Weights of a small GPT-style language model, trained from scratch on English Wikipedia.
Architecture: shifted keys, gated attention, skips across layers.
Each number is 128 + 24 x the weight over its row's rms, rounded and kept within 0 to 255. Layers, rows and columns count from 0. Numbers have three digits each. The size before them is the row's rms in percent of the matrix's.

# layer 7 MLP up, 3072x768, rms 0.0937, rows 2574-2779, columns 576-607
105:113115175125143136142107130144089139118102119108120111141134112147089134141122094133125130085085
101:089132093126098133160126085108125129163077118131140111190170115133106142143141129090135151081107
090:120179124141120170172155136120118125102134113130138145169150145089142121122087125120126160136122
098:129125171129115149127145151143174150148130080159127142166111106133174118135119124152164133114158
098:111157114135167124126138119122123128102102124138122126159104075118159116081138129147117118110135
095:135136109105128123165103123110155148166122121148145109087150130162107123138112130099076163090102
106:145107118117153152146139128108079164087122089115157120141146136111119092095135148112084171101071
099:111128087117108131133130149142113144117136122104137124162119104105156099124129139098137101139125
095:123107123088138150135157122120144116131157159104155127109143091101129126103099114150129125107084
092:109157114130141122125120143161136125114113129121126111147143112078170113118121158140143107108148
113:136126093150131166144095145138091126127121085117164173134116104141188123096123158154115161160145
106:132108103124190090123155129154132110087115144112127180140147102112147115139138100096151097125138
093:129173123097130101110132142117112108123163124127096121114096139114097159134130161142093130158090
096:137149129150135115139117133167136136168123137143147118139106110150117129112134127169162094122094
101:081183141155090145165142136122116125145115137131156124165152104101165149132157096152148167141137
097:158121117092133139103105098113106159143122152125141179122108126156138118103081124107134149140158
099:135110145113178121100104132143142153147166132167128099166124057117113139106100149162126146126130
099:142110074127178065119130145115152103092113171103121136143104118100114118146104162116145153073150
095:188109090135134126143119123115123150131111143142127139150106097133139096067147119190178154118160
096:104125144124123094082144117135141126123130094119124167089083130125101157166149139093131127163122
104:136115114133158152138114101136121112149149125140104153129150166141111128088155158109133151120145
106:101126123135118116141172166119107129127131119131151129089109107115103126087120107130100128124150
111:124112098126122162148120115126061124151136147108153151144129147131137131137130073132128110105081
101:166117152138167132137134097107128166088123141103139105137134152147141134103168103110146124154086
094:125117132139115143139136139146120088129141095106115137141158114086095140151130143157124070173119
097:140122127129131145123114144105158120149122116142163149118180151111133113108128113126129130110183
102:117137066153132092121110135157107128149161142152107131146088113125178105121183138133111104115134
107:136132111171175148130130135099154141113151145114159115134093115164138137107193144104058118098127
096:122145140146140111123149145155115114130108155166147133126134161115140149142146129164122149150161
098:138124118111155109102170127163108105141104110148135083157109117118118136133101116104127116150151
105:147152105169139136157147147128120175101088108121139115104138127103118112153136120129146124121130
087:108115157117111176129076132138119134106097150105124139131128144152119146163117117143084098126117
092:174170105114156129137141171140142127126120096101110144109092142121142120170137148156115151115120
103:104129168107125144133088124121128172126131148157077122104141183124141142121150131092137133150105
097:160127119118138160146093082140067115074172117133099113140093130132154161180135114107109134122084
098:094094086109154129127130102107090176132127122111127183084154086145138114116127078125107106146147
099:152147052119143065134090102168091102117166157118135122140119168103154113097116130147119085111097
095:164129132122105115098165094104158116134117105124123095170151162112130172142130108131144123146134
106:140127111112141113138181127155086127118154112097132155127140145105127138103165161137156127103103
100:101130104119105139161141120134103144139135142100089117171153096129140128126099140152160107168121
107:110124156156080132161118113123120133105135135143121094061126099154101105147122128154112160117143
092:130172128166081116177137168153131125120131159111145183137085146120110130115072128124139129158149
100:129135141125143102187135156123083145125149082110124127110139128137116112107115079162130167120091
098:102147105103134168108118168131126152133107126122138109147146119106191155135078128133151147120127
099:110170145130125143098162104115118118122113124124124109127168153128122117116132140125124072115147
100:110118189092080113164169142106131116124148112145096126129159116106145152125144148141117136087130
106:130143137088132148165129188151140158123104155135096131146116115162172126114059142148116163092163
102:113171121181129142091123156120104134162099159111113140097108157091098122148130094121134120121092
095:162127131071136138117150118140129123150114149191120170116098137096141132107108149145107098113109
095:111169121106154104134117166100126150101154106103093140130146131112128133138162153117139111114128
098:113124124113128128108153147119091135105107105139144131163098118138098116131142121135150119151147
103:139118109114141164144140137154134121132120111070100126140144137118094183133158077129150136120105
095:135069170102119147123119146103118103107127146155101128138143133136126159145154113110103162141112
101:146109110150143140114104177123134117087110156109116126131125153151136107128170133088128103153144
096:109137120165113151128122147092167160139189133143137109119142135195130161149139073117044128144148
100:074129137126107139136117144122112140072125139124147112133114141148163116181140133131153133102119
097:123179117120107174146075143092154107109138104108128156158119149122144134135132128140188127106137
089:128137108126113107183139156111144120123143082102093105134106091120119150102178125110078137161108
106:144091153125139159172119114106124120144137148119101105138153128141111111143110091145107114133116
097:142178164104121094161073131146159145139118145122139124094084135162140165104103126102101163063120
106:151109085158075120146182130048136112157138145165145110104153141133147140106133189127091136117117
105:121156077136087131115112163118109119119132110113100111114096098134133113147109119117097135132112
108:121117139135150091104112139129110158109144121096141108118102141103126156143108100109150144144062
094:131160136164129134159150152143133121081094111164137113147155121105146125135138106126138141128119
089:113120092106166122140174117138164141125123177090099134120128111111067116149144149127115167163149
094:180102104115164150094145145098135200162146142170138138108114161134142148109139149124094109160136
096:139150114126126133091145172143111183128129112109147163140112117112133099084089113102140158166124
088:130132165083091127094120109147148132111117102115112180139119141071149147150150154125119118114134
103:125117139160109088134134131123159155107105125154141122130098110124176159112160090097103130108098
099:127126106158163120174094113131141083133164141135152118197148113118107110116094129116142111118166
096:124098133129170108154084152117155158131097144136112126137121135105114131187142134157125112127087
110:157137168113112146158154104101144130148154104131093086128113116148115154129093121125121108178125
093:108113114133121140168122103141136095073114073136139134128099151103148104146100137107123096125108
103:168135126180103078123102095138164125145129125135135157147165076168142126120090082081126142178104
093:140095110177106118132124154119145161131110130168110119084114126116154123102143103096160118131116
095:114122136126178142148131111125166128184142109098118105187173128110105108152132094149125121167147
097:132149117141139162112130138125161143138142047107156154179169158124091138127111117165106151125123
096:113172106114130146131132113128160136140140137114141091075158110107121098152116158102127168143137
105:138115091077095156116117156139154138137151138126119124154136125121136095116078120125162101126181
097:119137107127123149129083111151152115115122131085135137157126145131129135155139144080164123105117
101:114179127130130130153098131106123142142130119167129143092114104107165123158133111095128155133145
104:099110138115103135157101107131162102122125114126156126148127145120128104141138154145095086118153
105:128150146129151120096146135093065159090141125156143113133111137129157114115109098084128108120144
103:074099089127105141125130129128142112134149130097123086140123103154120128137115111154108138119106
102:162145128114096136165140133135171124132116185122143105166104135155139098103125134174141139123085
113:137120138067079140138123168119149128124115117166151128140085135101125144099074103125116142062118
098:104108100171137091115146060118145145137140153126138125077109135186137131123138138121143125156093
101:108094097109078113144177128108109125096120158134138121148127144126096159146136105088139176109098
106:129117082134142115151143073164086115136124180111133093133116115120133103184143099112074118137112
093:148179179133173127107131066110151101161141175152162135163151135160139160116152127095144105151126
092:128144156164117135156079084145106154122138127176112112134142147137098076116118137131075103147114
094:141135130126135106130095114125109147164101095122138131070102173117173128156125104090120049132113
102:132098104140149086113101123150117121100095112163134075119102098163151148153087114136152112167132
100:135151165114099097094118079097086145114122138103190121136132118147124130144114123116123117103148
101:181116158134142121118105152093113149121145153154137178117107131119130159109150125071128062149142
113:120105123148101119137099104128150155140111094127098146125130131128097098113100132165130108121132
101:135104120094100129123135171140107135119129138160138126188084135144138089118123149118135130122097
096:126114109072139094082150109104159135107136164137141088094120167148177151168129086123130185145126
085:146170126119143127124131100140136158164163125118111198111128144155124135123131117119114098122105
093:132154126091159127154155163144126133154128109136127109125125150124132138139135132145109098151096
100:150094112085142105104154117143117105158111142091127130128129139104114104109154129111131104146094
097:098139113127126144119118120124113129143123114166106145125142144117128137159111138152119153106134
088:131134092129118101141127114109173142143108158178136130149133161098142081166133110149112112100121
112:116118178153160122147092158118108169143137132069107118137096104147175093112153091114126186106114
103:162150147155090114116130170119139147148112154082140089135101132154131113122125132182142105169147
104:126088087143130167148157122118129168111103132186153121126103107099149135104139127132128108113150
104:123122102110136139129125114104129100119121139108149137139142116097127101096123105123103124156096
100:131163124115102109119096163113145146131108120154150090115105124148097112121096116138103139134131
114:126131144138133120156126133119157090141113113139154122126101118114125142096134117129133116110139
095:138138155117121124086156106132145147098118110139123141129102111123082172138098125128098166146163
096:110153145141128110168142094124103121134114130153125102103168120146098134134113144130105117112136
091:102107151106144129177145154046149136131131142142160152168121134094115117096130160136103138114078
109:147129111111166134147121108160161156127156157101133169130142137133106164152139143105156130131181
099:086084172139164121129122112093128126135125102131176124108162155118069129165170123165125099107150
093:127141098127142111130104161156132098152125153111130117125117139083148097161150128143131088138096
103:165144092106142130112117120126144130128073173110131152136170143152104096077142111110134123156142
096:130119130108194129108133127093101139110133085135119114106162109163110102141170118108060129121128
106:170128132106149148137079130163091147137115141158116123105186131135143111117106144160137116128108
097:145119094108155153185108125083130088126120136124103121140148120131102120162113165100097125112131
101:072146148179091112158131109172151129095131133131147137115122159149098150093114144130144110092140
110:115120117098101128135184152127165128139133104111138129133155145104164115134156142123169141138124
106:126112133102122160146155144093104097131120132136151130107081119128152148158072114141201100152145
101:070127102148096112143141144102133151127143101167156095139119113104119133101115111093128144092113
101:141151106148118163081125216138107170139134133129087159152125114091053105150134113118071138095161
108:141141175112086165094176144122137142142112081138166152084149157109124107133149152074085123199135
106:118157131152106133146087129057111088100149110148107122097130120105135118126130114098134152136137
104:118105133138111154153163147141154143100172121142070126161102155124139083136134091149082170133096
093:124111117142111130125149140113083132131165147119112124151095093110126077133118155110159099158108
092:075101159179137154134145144139124121080078121120114145148106128133113124069158126126148098163129
096:117092119125116109108113118088110112160126166120170162114132122090156121120111122115111128170137
091:112083120137148142113096145156127109091126137148113134115137126147125139080144141122129138123150
101:140147155146146108120161145141079101108134126118134114111143096147159171112107141101134139103101
100:094114116173134098113122129127129140135126136151168144167099139125139137104156146090127093142138
103:114188119107161110156113092109139134128153185169114107165106115098170148141093156124098125151150
102:125164089104137112117123097146109104145111110133138104139146166123119103100133100166112125150102
098:093114074100147134181148126138137183144117137149147147158151109112107130151118170077120110106169
094:132135103095121093106147135114088122138104116147138130148071153136152118142098125140115133155145
091:142086149174120102123109101167135141139143125099159147172185179122109128107143153154115133110116
103:140130147130146120141119140139138145141061128145132102110135162120080148058110145110154144125127
099:105132157126097124147129118133102122167143116108127117107068147128102126166154111140151133142096
106:118105104096128098104127144142095123127115118152149104143149143150118072116133134151130106138099
102:112158177113141105128129190133130140131122145128145124094120136130127109097174128112159147152147
097:127094112103145125129128115104104133162147116106134110140140133120101157100148105109132142099103
090:138120116122129141123157126135115151102121139130152100109150129107194128125112123165085105114160
088:106192148162146125109151119147088150138102138091132168141125145109133132139117110063096159105167
096:130118141138115135136135109143137108144117142129137104140126120185125131130082129149132130100121
105:123086086147147105110160134147092103109141172115131101194130112099135097100065177133147102168069
100:120150102126146116126122112117100141136147150095137106147184111098146100160155158075145103181125
094:113083140153112126158131130114140140104091126176117133164107110130100149094197117131141111155126
109:105158127111137136111148128127111159103105119146118165162113110136105131119102130102113134164121
096:140110098120124114193150154140134113135084076148139136136123135086175143156153130135137111128125
100:141119188141083100115148122176143122093132107120161158121093136112098116117126159156093154110125
102:123105115124143111135170090099099105131151186107131116119134097158197129125117168140121100154092
104:137099079125134153087123118142109116133108122121103135105151120140128112101124119164183115139123
105:047119140090131154160096127142177112154142118122128129131117123082115114134132112133128155104148
099:159119181144120158113092151164135128141132150166141103144160124103106143120104109143105126115132
103:161144140119058131138140126101108130136163139092107057114120073186120135146082084087140099130098
104:149148128106102108149163123129122094144092111166115149161163137111157157103138098144121114113119
094:113119170095169139104124146109151166095139074163094125130133153134098108096145125158069165135112
105:090137104125099136170130126113114137156149106144145121106161146141129151149137132126091097162122
097:171085123054105114108129112101116149133136121130115171108069134122104142152127126113128170091117
094:126144154145156121113141178098111140128107132073125121125135136128140101121065157080140118154154
107:113159096126111110124137163141129112146131139150166148147134131153140183146156124123106113129129
093:158136105090153126141147154135156177123121144072154153121145111127147097130125142116116103114115
099:128127130115122103101135119119093126119074132135141140160128121149149119109152148130115122110102
106:115117167115146123106138129144087165124084145173176152149096143134115100118152144145122124120114
096:179089095130118173131125100193108138110110109114113155114139134098154153102144101163100125099122
101:135148136142145146142147147103117110120179176147141140063114142143154073104089158147161137068123
099:106123150098146116145123107132125106171151154131138155117129117154118132160127108126108118131142
089:107103131106087132124132119132116091117188172108142152079142098129138126125140096165119144131129
098:168146117127127151153121127172110144114133126105117131144145110099132151105123120143156126110091
104:131147113120142128106079140115144154116174162149136111145120113138119117113160148112120141146147
091:141153142154141135170145159144129123124132072104121128173148132117128110105148147112107123104092
091:071199094099167134097125176100081111100178139106139108119167140141112128166146126152059103144152
104:135117187116108144125144182128125115085138110157143109141126124126096111119121121130116148131108
101:126114180102054091131179124170121129127183133116100115182133149166127125121092150151140109105153
103:095128106151147169127156089138098142094101123077160138111089160103141132092122114178117080163123
093:104089161131113149143109124216124131175121148121099174139159140130169104136098116176094140156113
102:092114170114099105101107149156134166156114121108104121160138104125133127131129141154143078152138
105:139078129131150151127164114134109133130171139131134154136105153135166103121118108110118138133111
103:092098137125126142079125145112048164096105087110127130097077178150078110098134134159161124104093
106:145150160135152160160153120099110088146121149130143122139145129134129131139120094129088105110152
090:190172129135088113114089159168137154111119140113147147120155152133137109105118122104125144135133
104:130156122089109099172136116097104105120124104122117105106122190137147121150107156101091118110107
107:084149112132088092116129101157166138176131104160138162123125185174104117125093130123118101127160
091:113127112136113088140143156108107122102096081094129136141115154159119125109096168146095118126125
104:127102104107128090116147153137105165112134120134108130111158132111107115179103124095136129117174
103:087115133160144120095134094125129169114141111118161156127138106124131109140137151138129121096148
098:114100121167089171163101133113131188116141150129128143148131105089112118118149171131145155120117
093:061115125111178133168118143130128139102110096133122148104132161125130147123138140153046114121114
104:110110117110134115134140127114105152115172143185094141105150127167119080115130166144126137147113
097:143139069128128095125138125121106096139135165154135159096130117155126129126104143129119097148132
094:151140149150134122083141116122123097101103128144105167105135149120119120136099124099118156126137
098:133140125147109118130140116135149103145112102140120133130109081143136137085118139128125124117139
096:136106139143151180107104155114147125098120100091134142115171123112124176147137146148119132103166
094:139164150103137128108156114154117157138122133128105115127152151128167096149128155083080155140138
105:143162125142135130130091195150112139116132093142145134163141135128116098146100156074131075120154
100:140129118132136139110148125143117131119162112130094116122132125138151129132117126153102149151124
096:103133144131136191139133033173117118108136087130152109132112128147098146147125133106067124130136
104:101144072094100158130171109109128114096125095161182141138113142097139141098111114143123140174124
099:124098118095128105155073115133137125129142140093158120102126126142090133112141069172078144205110
101:125114150161126091167096127124120138156121154101128123127136182128086140155113145135109112153127
090:122160097142126104122125101109151129099146119097151100116127147163105144187094088113079095094129
095:116087123110131103124147174129136109140093109151121135102125154113136091086154124132121181127113
096:138159106114110083132145100120161131098160120134135142131115118107148138124110120115113130108151
104:149100159143171141073125118159125178122149115164135173158127102131110138149111100071094128089121
# layer 7 MLP down (transposed), 3072x768, rms 0.164, rows 2574-2778, columns 576-607
106:147133088132085125130117133100105153145136091107127089147119110121092132123133113125122185102124
107:124123119116105131114114121136149101125105103145134103169050104133130102110154161092129134107160
083:146088116170128077091130106106110148115136152133128111128107140059146098101123123110115170146131
099:156151188114103171144063117106138113115117137094143061119154152088118113132129158189101152115103
100:114132177134117136139094094122140117120125102118115153137108169144082149126118110104161107132104
095:135120152130122154137154142117158156140134166136137097147125084098131110142133073095087119121125
109:118142173123138107148115137121122143105140098129109132123111132119127134145154119133156148144145
100:135164112123115129112138096135128121130065126103118127175107107127119178136201133120140174097103
100:051127120135105139122101092131100124107075167134127135141115157124139112163106120088105125102145
098:092141125183110090067113131123075118154128126161141120091091134119144089155154141131154142139111
102:136120133136110162125130130176110109103149110151074129169148118132066148143118100142114086145116
101:102177152143151109131123109128101151155128144122188138103139138096167133116108099128119077107114
095:123117081154078120121126099152124124162127122163113113119149145135138131117158115167125112112151
104:141096117164133140172126147139107146130112096105184138102178139081135120139132126117157107152115
097:102110127087114124091108119115136121125148111132142144094143093127122155127127143130153125113127
101:092140112122134099157141154088171091112168141108115165141108106111170112109143150113182094124131
104:150150147134128125129145124122172081099172110140118111104141099168125126121162121073175116146150
099:108152131159115106128135145118114094156129111109118075133132136110100146165139147121108132101128
100:087151114130112124117111145127175159133143128121154143114112118137146146118139132114171137111099
097:166125134153145157118101174084136110152093114151102130116143151125107111151130117180110124146106
102:117134146081133112127157137114110145150149129147129124107125083089130130130173161129137140101104
107:118146128120121142168142131071132094153129085130133128104133153110107117112146162163152127158097
100:141137118121136127135111084117128130128142105129102119135095106121149160122094085138154118131092
103:121158111139144145130113186132146140107124146154163078124163106125089121134139133144080110152113
098:181135150138139139139102095118088112132096111114098113111119121138117137155149140152129188141110
102:120158120137108158130110119187154151095124084141137109092105178099089124121105140167180124107147
102:133123148119123155140157136116087137147120154171162110107130144105121161144148111061123106098100
105:128110143103154119124133131134116153146132122147114105085095122138097098132093133124135130095139
097:112122130125156113130108176109111106152090079125166099143149117142140163157137146130107132163069
104:114130105134102118104151135129148103098177110134136121166138143145078122104128187109211118126135
103:141096120140151084121145138121107129172090098132135095143113158106112156117138132114173113133132
102:129122090147120123160151129126168123170139092112055145124112132135124137111113139149134105139118
091:123156132111098142189099153180142095064114074119168130136121143168162118127100102135147142158121
102:144157121126117138135136108100139133126115079100113153125145166144140114161156135098124128125138
092:147136133153108088121135158123175101145140122105153135143088094089102117102122116157109110097142
097:145126117142141148121121106108145141157153105137142134130147125104168091090161182115122135162112
095:143087142156095161109133104105123154134091140140158105135099139160106059074096118161132126120162
094:151099150151143192120121182133142093113170137141120096109105116167144129170114113148136088111138
099:106119150145133189112102131133150111144096150130118062124105098143122123124124178160148139078107
099:120121130110095117141153111117119128132165135162157159158126139115108116115145161129157093123106
107:120136151132137107171095103102133165137159168171152066134107116140105137155150130164117153137162
097:142100166154145159095133150127139093110164117138111117157154109154163131161112175112166099176138
099:171135126143151145091125155112133127170171121092123129149147138138157157105120156139125107105125
101:125100159125138088136101149127133103102129124144120120137122140172094130065122132132101113098138
101:129122169134139142135117121093125103167153114087168184112104117111156107132094140097102092127131
104:108124133083158146119119137130164139090110151114170127118123127138128171084099133117197099053114
100:082154136091126156126082161123138110152122108139129141084113123137149100156092113125143103100103
104:102119139164147169157073158097155119179128119118154161091116121113106131157116102182070115145156
094:120155168111131117124135123110117127197123105141111163120107136120081165161119136122154121121102
098:127144142104117085062111108160118142112108139176099132153138162154143110119146151170112077094137
094:091145100156095136130135138135137124129134132135164137123112151147136120112114152083155108098090
101:100122118134130167115109111136135113101126125142177118126173171159137117140138060159169115098057
096:190165174137097131116144156097110109165126136145150164151116128119076155115120087117136138151149
106:101153101150159128135136127113137161102128158131138115113115144107154138108111138117157146109148
085:140146102114128143127131119123152158121124123149131128128124112099114123126146142134130127093141
105:108104133109116104102148139098132122150145142130098134176133117149105109153117109104184138136123
094:133131112134120133117120129154138119117189135124142131112183105215087116132148128155140154118161
096:154145156110138147117124178147123151081101088122190122148132118153151110164101148111208151117099
100:092100121111144124127092106132169145117149130140096118114118185141136084112117114104166095103162
098:142120132139097127100114142169120135118136120127134165127137090133140148149092123117131121096128
102:138138150120178131147151150116086095138140082123119192140121106127148129143120133141129110156110
099:079163144099131125135148132130117111119092062090126137107157122169120132174175086147124118138155
101:110081152125143131118144125135162103140131105111101108108142127149119097135117119134135101115125
098:119156104145108136109154160134179113150118085147104145154101140147116151130148157127116129150153
093:128080134118111145123127093122130129122096155128124099140122114087126170096142109136104117104124
095:148179123136129153128118148140162160133119137126142124147111135123126160153108147138171155100123
104:158152118148123156094172154137116127122167112133146125090188107103120132144135142122123143172158
088:148143153131126122113111149119150156139129121149132131158103166097106154098141107120134106122145
097:130068121165172108114135142162131124107097163125147103089131102118113136124140117138142137103135
094:148114157113110127081176132120145101150064062103123130119099157114134119125107178101075156108169
102:113168094138127158115119172112125138101153097122135141146111119134169143105173134117104156141105
103:088158065160136137126185115124171180107158105159123124108127120121107140131109111134173132067090
096:137144093101157150163128114137135124149142115140154146123123132112115143114172129117160081123073
101:163156167133115131141124153091105105110106094107162137143137124150135131115131087113115137105066
095:124128140090165133098090128141130124101102115135136180112149098121092126111107071138139142099097
099:146087135099114157141138054141136119117156151091142117144117110090152103115116128108106142140147
097:158111123137182146107072159141144098135123127106119077134126130128143104125155101125147133149142
098:161130113149119166097158141150118147110110137153135102133164117166171137126150122118095149137156
103:150147126107096110111140172103141078110138121131188112190151127136119117101117169140156093101098
096:102104127121141118112138104108144136128102121154102111131164139131139128145115130124166129151137
101:108144158127140146094134121071109160141140106131106142076155118082134097156116130111152127152105
097:091118130126134130128146096105139172092147098109106084095134133108123099128150134146106167105161
107:147121119119160133120119131172096106119085126121090125152118094150151127126115114104180120112106
097:122103147163121149137148098155150114142159162114138149173103117116111080113120075154147136138149
104:150091121114161112090113128145150148138104116140129138140144139154118111092127112139138152121178
097:140111140164130130108185080165094129141163113149131105130130127106115125103177120133219135173138
100:127153134109129130048121139123102130127180118155116126120127138110177128131133103143143124107134
102:137122137117114125137126119117094131183107129181138123122124148125110101133159148096086120151132
103:131114117129151179144097150126134184129160124135103091154136124136149088113113086108135137152153
095:117109124152078068095134094125089131063104133130145178145128130138166144100163104139160146157121
095:106143132108132135140152107161139139134148107129148115089144163114146143122141146116141130080109
100:158117102153144143143139158159090136125104116125144078102158164118099111115129118115159120143125
092:088086119108111140159150129122157128146137131084126120103103139088138094076133107161146111141124
100:151125133101095133122140110118145143149112102122114115114126125116114111135104149135174118152141
095:126086102154155093138165151108128110127132120114102129127115148159145154122112145163200142172105
104:101131123143142095123117128124158160122139123120142105151158114111100155100114162142159106142140
106:123170106106144159133094108126092189157111139101136157124121133053142147126151128138092090139100
094:165138137183152155123128093159152084112135130105173171147102137158092168163197131132077152126120
090:141172178149126131153123127113111115139152106118119094095141114114120114109067143152214125124090
094:097122099134166157159093129143116130104143127147109130107113063114109146132130158141123146091125
103:136150120139110171123107111105091116131064156140117115122128149100118102132154129149150132174112
103:151139103120162112097096079138134137125140155142182101121120158124112121130124128081123160103093
092:096084148142119119100150106073142136185133133119097153120111167177114137106101111076105155098128
102:141112155128118132134171140151152111115150137114125125113124161082127115102108120112159137087142
104:137138125139132105129147133177137122159101162141148137115160137094126104141144163127141098135120
107:141095125116151084156140112160132144119099158146117131157114125153127152144129126120125148174130
098:097156157114152095141124111139142117157132097118187158108102137085166138122127140122133162120115
093:128101105130137123157138152118116091080119130111127093135107171146149129157131108131049159098151
110:110077138136080132140111144157090072185113125115120128098120161126161164182136109098105102139183
094:100187114118132168101112107080136135113128123123160135128133166133111137115150112151180108138106
097:143123146132136134153111092132153144139152099123142163153114135155100108142148188105158097127119
098:110150111105136154142123154111117167125123133148159124137127087149132116100164074156139176133107
108:143165127130128127132145116159113139141124168108140171147134117107100128121130079086110157058138
103:116149125147114110132136104111122095127078136128122103066111130092172097150095129133172143126097
095:117106124123117137152147121094121143131152147155164152180131096132128120146143147181185137156155
101:111112114172156105144167136101109113126058111120171124174098142142132103131101144131180146125180
087:130104135128152095162140164106138125117110138146095153142144146151139121131159093109079140113121
104:163124100163155087130146178161101142137149094143146129139156158114107123119168128136152166152137
101:118138113162077094125160153111134137102099116138132109133136094172099179135140146113148081118118
102:134096082145120118098133124112139152098098092150102147154147112149144128112169107151137153097123
107:166099121139103114162123154148120133134133124119152094076149142103092102114102148131113101135134
105:122150171140167134124131146110153119150142144142090097107160146163121140149141103153127115124150
098:138095103118124148145107152093126137140111144090113098173130167163070162104123133136117089122110
096:138154071160119165116123096119106086138113133127183134147119149112079128136102147129089128116145
103:118137144105109142146138122122130142111104094113136143135140120110094159129119109104114135116166
097:146120128162085148172120120142142150109097108104122131170132145157176194139151084149113127112118
098:135124165120091147126151165119154117123152156119147089088112122087122137136158077128124114129087
097:142123083124167088138144154117104146163162145125146118138159126163142149113131127149095129093132
099:090156143133164124161100135112153096140130129139118106112102119139102125173113109103129160102116
103:124155100127140119078148079155164076143173139140123122114136125139117121135116138110083126115110
097:129183094138143135135109148082179126129178112150120146118124108144149123133160148162152145038127
100:140096139158099102109112126109108144126115085120129144105151080140121104125119138109106158098133
099:094116126107120098087141167125138148120076134168079129102177111114123114120183141121120178164139
105:150100118156130106134124157136102090172135171120076151150129140110137117125140099079081139096160
105:114130149147132131140115109130126115099125106099138129116135125126087103153143116128146096135124
102:123148129112137111106093132130117111093128157108147093141111138142114157143129152125136135146152
101:121129124130127104114153106093079100151163090095147084118133112130163111099109150161172146121101
100:153154109116081128084093101149134146111173137127117153195157110136094133156067161144113111089173
098:121121137130130132145150132136153143114115128130156165165127124170171119141126128137168154115148
105:158168117154119117131127088119090159122137082094124135134148153097125156123157115117172142130113
108:175128142120071153131110141156120115171122124157155154115114104130157110137113147135145150114164
093:169118181123084113135118154103144108104124107163142119133073096091129132098150138122126133137102
096:112129137108151150140092086116127143122088120125135173158110121108156125142125141119105132114167
093:119142128137140102126096148101120122134160101157096103105107141138094158133158139176141120164138
093:131167130090130152099197117107112146116163129117120118089084149160139106157128170133230113118155
103:118124173123139103097086139096124126147157103127178121102127152162164107107113127131170136113121
102:112118109150174108184172128139104111106154129159121096124141109147132088148130117105194149132124
104:151069136113138136152092124124137189157180126148137107112107122151113125127129144103176096121146
091:122141143131086179148136127129107119143149133131103141150136144160133135115137122155147179178112
108:131161135096100106126106168086141117122136129137045167165119146141121123139165123128153139143135
098:098122121130101103134138140154143111128163108107130117131114160154100091098116147133165139086105
100:152102143152096160100129116138084128147085159140125141104094114134110146118131066165097145152121
102:122107159121094084053122108152137145161100155103152112128134077095101127130083101122117096139143
102:151111129140080145171138132118114125148155107138128124154098145162124120124140092141159099105123
106:145133155084138163144100158173127139134123082140097140122108108095122136142139155109148114184122
095:127155106113138095099111102164111106157147114171119131104082167108144118136118127077119113148146
100:132135148135123094154116139148101152109095110120123113132127155105099137111088142122139143123113
100:154137152106094142151124163082127160120103101129125129137058092104129097104099135139146122128128
082:189131140146171125113133089094098092168124126126091128100138128096144126171148140120092120081185
102:122149161107124171145134128118097144125150154156133138145120148105118133131152121118202122103113
102:098098175146096156143113107126158133086111103132099090115140103148111164117132116096105126177170
104:097136140161113152080146160110127144060130126134101147160107109139143152088102154145165138121142
102:111135130153150155128138137092128091131100129121131150131134111106110146137087130167128126109158
098:122128179158112165157144128141150146103121176090104127126151139133156110130112114169134152101161
108:075129102108121096132181104106109072108117141165076128086146126094156126112121120131117166166162
106:105099168150145098094111082120137122128134116147107130130128090107110176139099100156142108111131
094:126128120150119154117112116150162118133117103118148090154075123092130140122139129095232131126161
102:115113123136133127094123127144130117156139122119151098138156096156165112152139147109109080110135
100:127160160126124173095142133123127131134141163098144106057138126097125096143142123098108129148117
092:142105168109110146150114129159150111166122142090121124135149095172151149094119156138136146103120
101:125162107117146106159140125127143143140138132116173117117130151104121164128121062140098172163118
102:119112159119149115087123154137177174088072141126123078119115128142121107148141141129119111139112
087:132136138172181111164138116170136120106161122149122140090076141137111103125159105125141164102173
087:149112117124152126095098140115107151066154140088117132140102141092134142146169083124124150086118
104:118172128116108105089114071108114168122134150097091096157088140108159125075136118153133093116128
102:113128134152108145113131120153128100097170176113132084150105141197105128182158157126142153127177
098:117126169106161130137143155109156146127121079149128165162116138111182102142135142139155131086153
101:144153130098158196118116076121091135132157158112146086124103162109076112105118136162120131152133
100:117125150179144149122130118130151148132140169129116088154139129200121114145115107157097097123115
105:165087129118173121127132134138149116170142172105117135139128136097128168135121113164119105143107
105:142121157113120136203144141107117098128119144154127116161104154062128122149170156204148145053080
108:105157127124157113157124140146076131131146112130151110109133139106116085106135133108117139153147
088:112105133149113176169143102115147139140115123126178186116128100152131116126126080126091151109159
105:132121125108110090116133150151099138122103109101135174143098149124072083096164134083184091123136
108:143102096134104122087099147133147171098097130096159122146152134158102149104138122167095150114083
093:135101155136139104125127112137147127153135094092124078156171149121116151159126104117157153115135
102:114170135153122132190134112138107141101132089178118105112109127082096102125097108153156130140129
099:107162131153170120146118135127085101147089130110127118136131148154131095111106157101140115122114
101:143148116162130144146064141124132120082133140138108113078129108131147118137141110139174102122141
093:138131140139122143122166133177138126115158158135167118123140092069147115122116137157156123097116
107:129149149093124074132156125097118117096129122104132157182107155134121138115142126123128131157113
100:162158143126085145150161107133095157152102141122144128109134117127143101169112121151088102152159
100:152186139130086128175100110186131110184120129112144156102113161118085151131076126143138177157112
104:107112164124152081118128137110148137148148160149119134157115138149111087110118127100181166109159
099:141160144051167146125108136146125130142100117137130116112122126174151123109118129126120154143093
084:122161144145163076131103120109152146138129079083114127151128111158110144144189110141140138118112
094:119095149136151127093168086139137108137134152099124141143114149113102120158179141175142108108167
108:146133121153102100098112146093097134131121130120129067146117136070128169134080154110147133208159
100:132147135137187107165165083072129151100137143112132091157126112139108143078145115121170134126160
101:101104146153159122144073148094165145160127121117130132120119110083137164152112122163158109096139
103:075165123144093097147134116092157137166113125058126123119064137131110147127153155146169115119148
095:130099089130130139147162126096163135132119091163131118083153147103144121157137124175076170133143
089:130114136117103155114133121125097110123133106152157162129164167159141124184114092154184138143129
101:093145134142130094130154138110144173107111133099083141146118128149143094113120141177128166180102
098:166176135126143119185128130120164136147124120160164118117087114081191148127158161140137088124182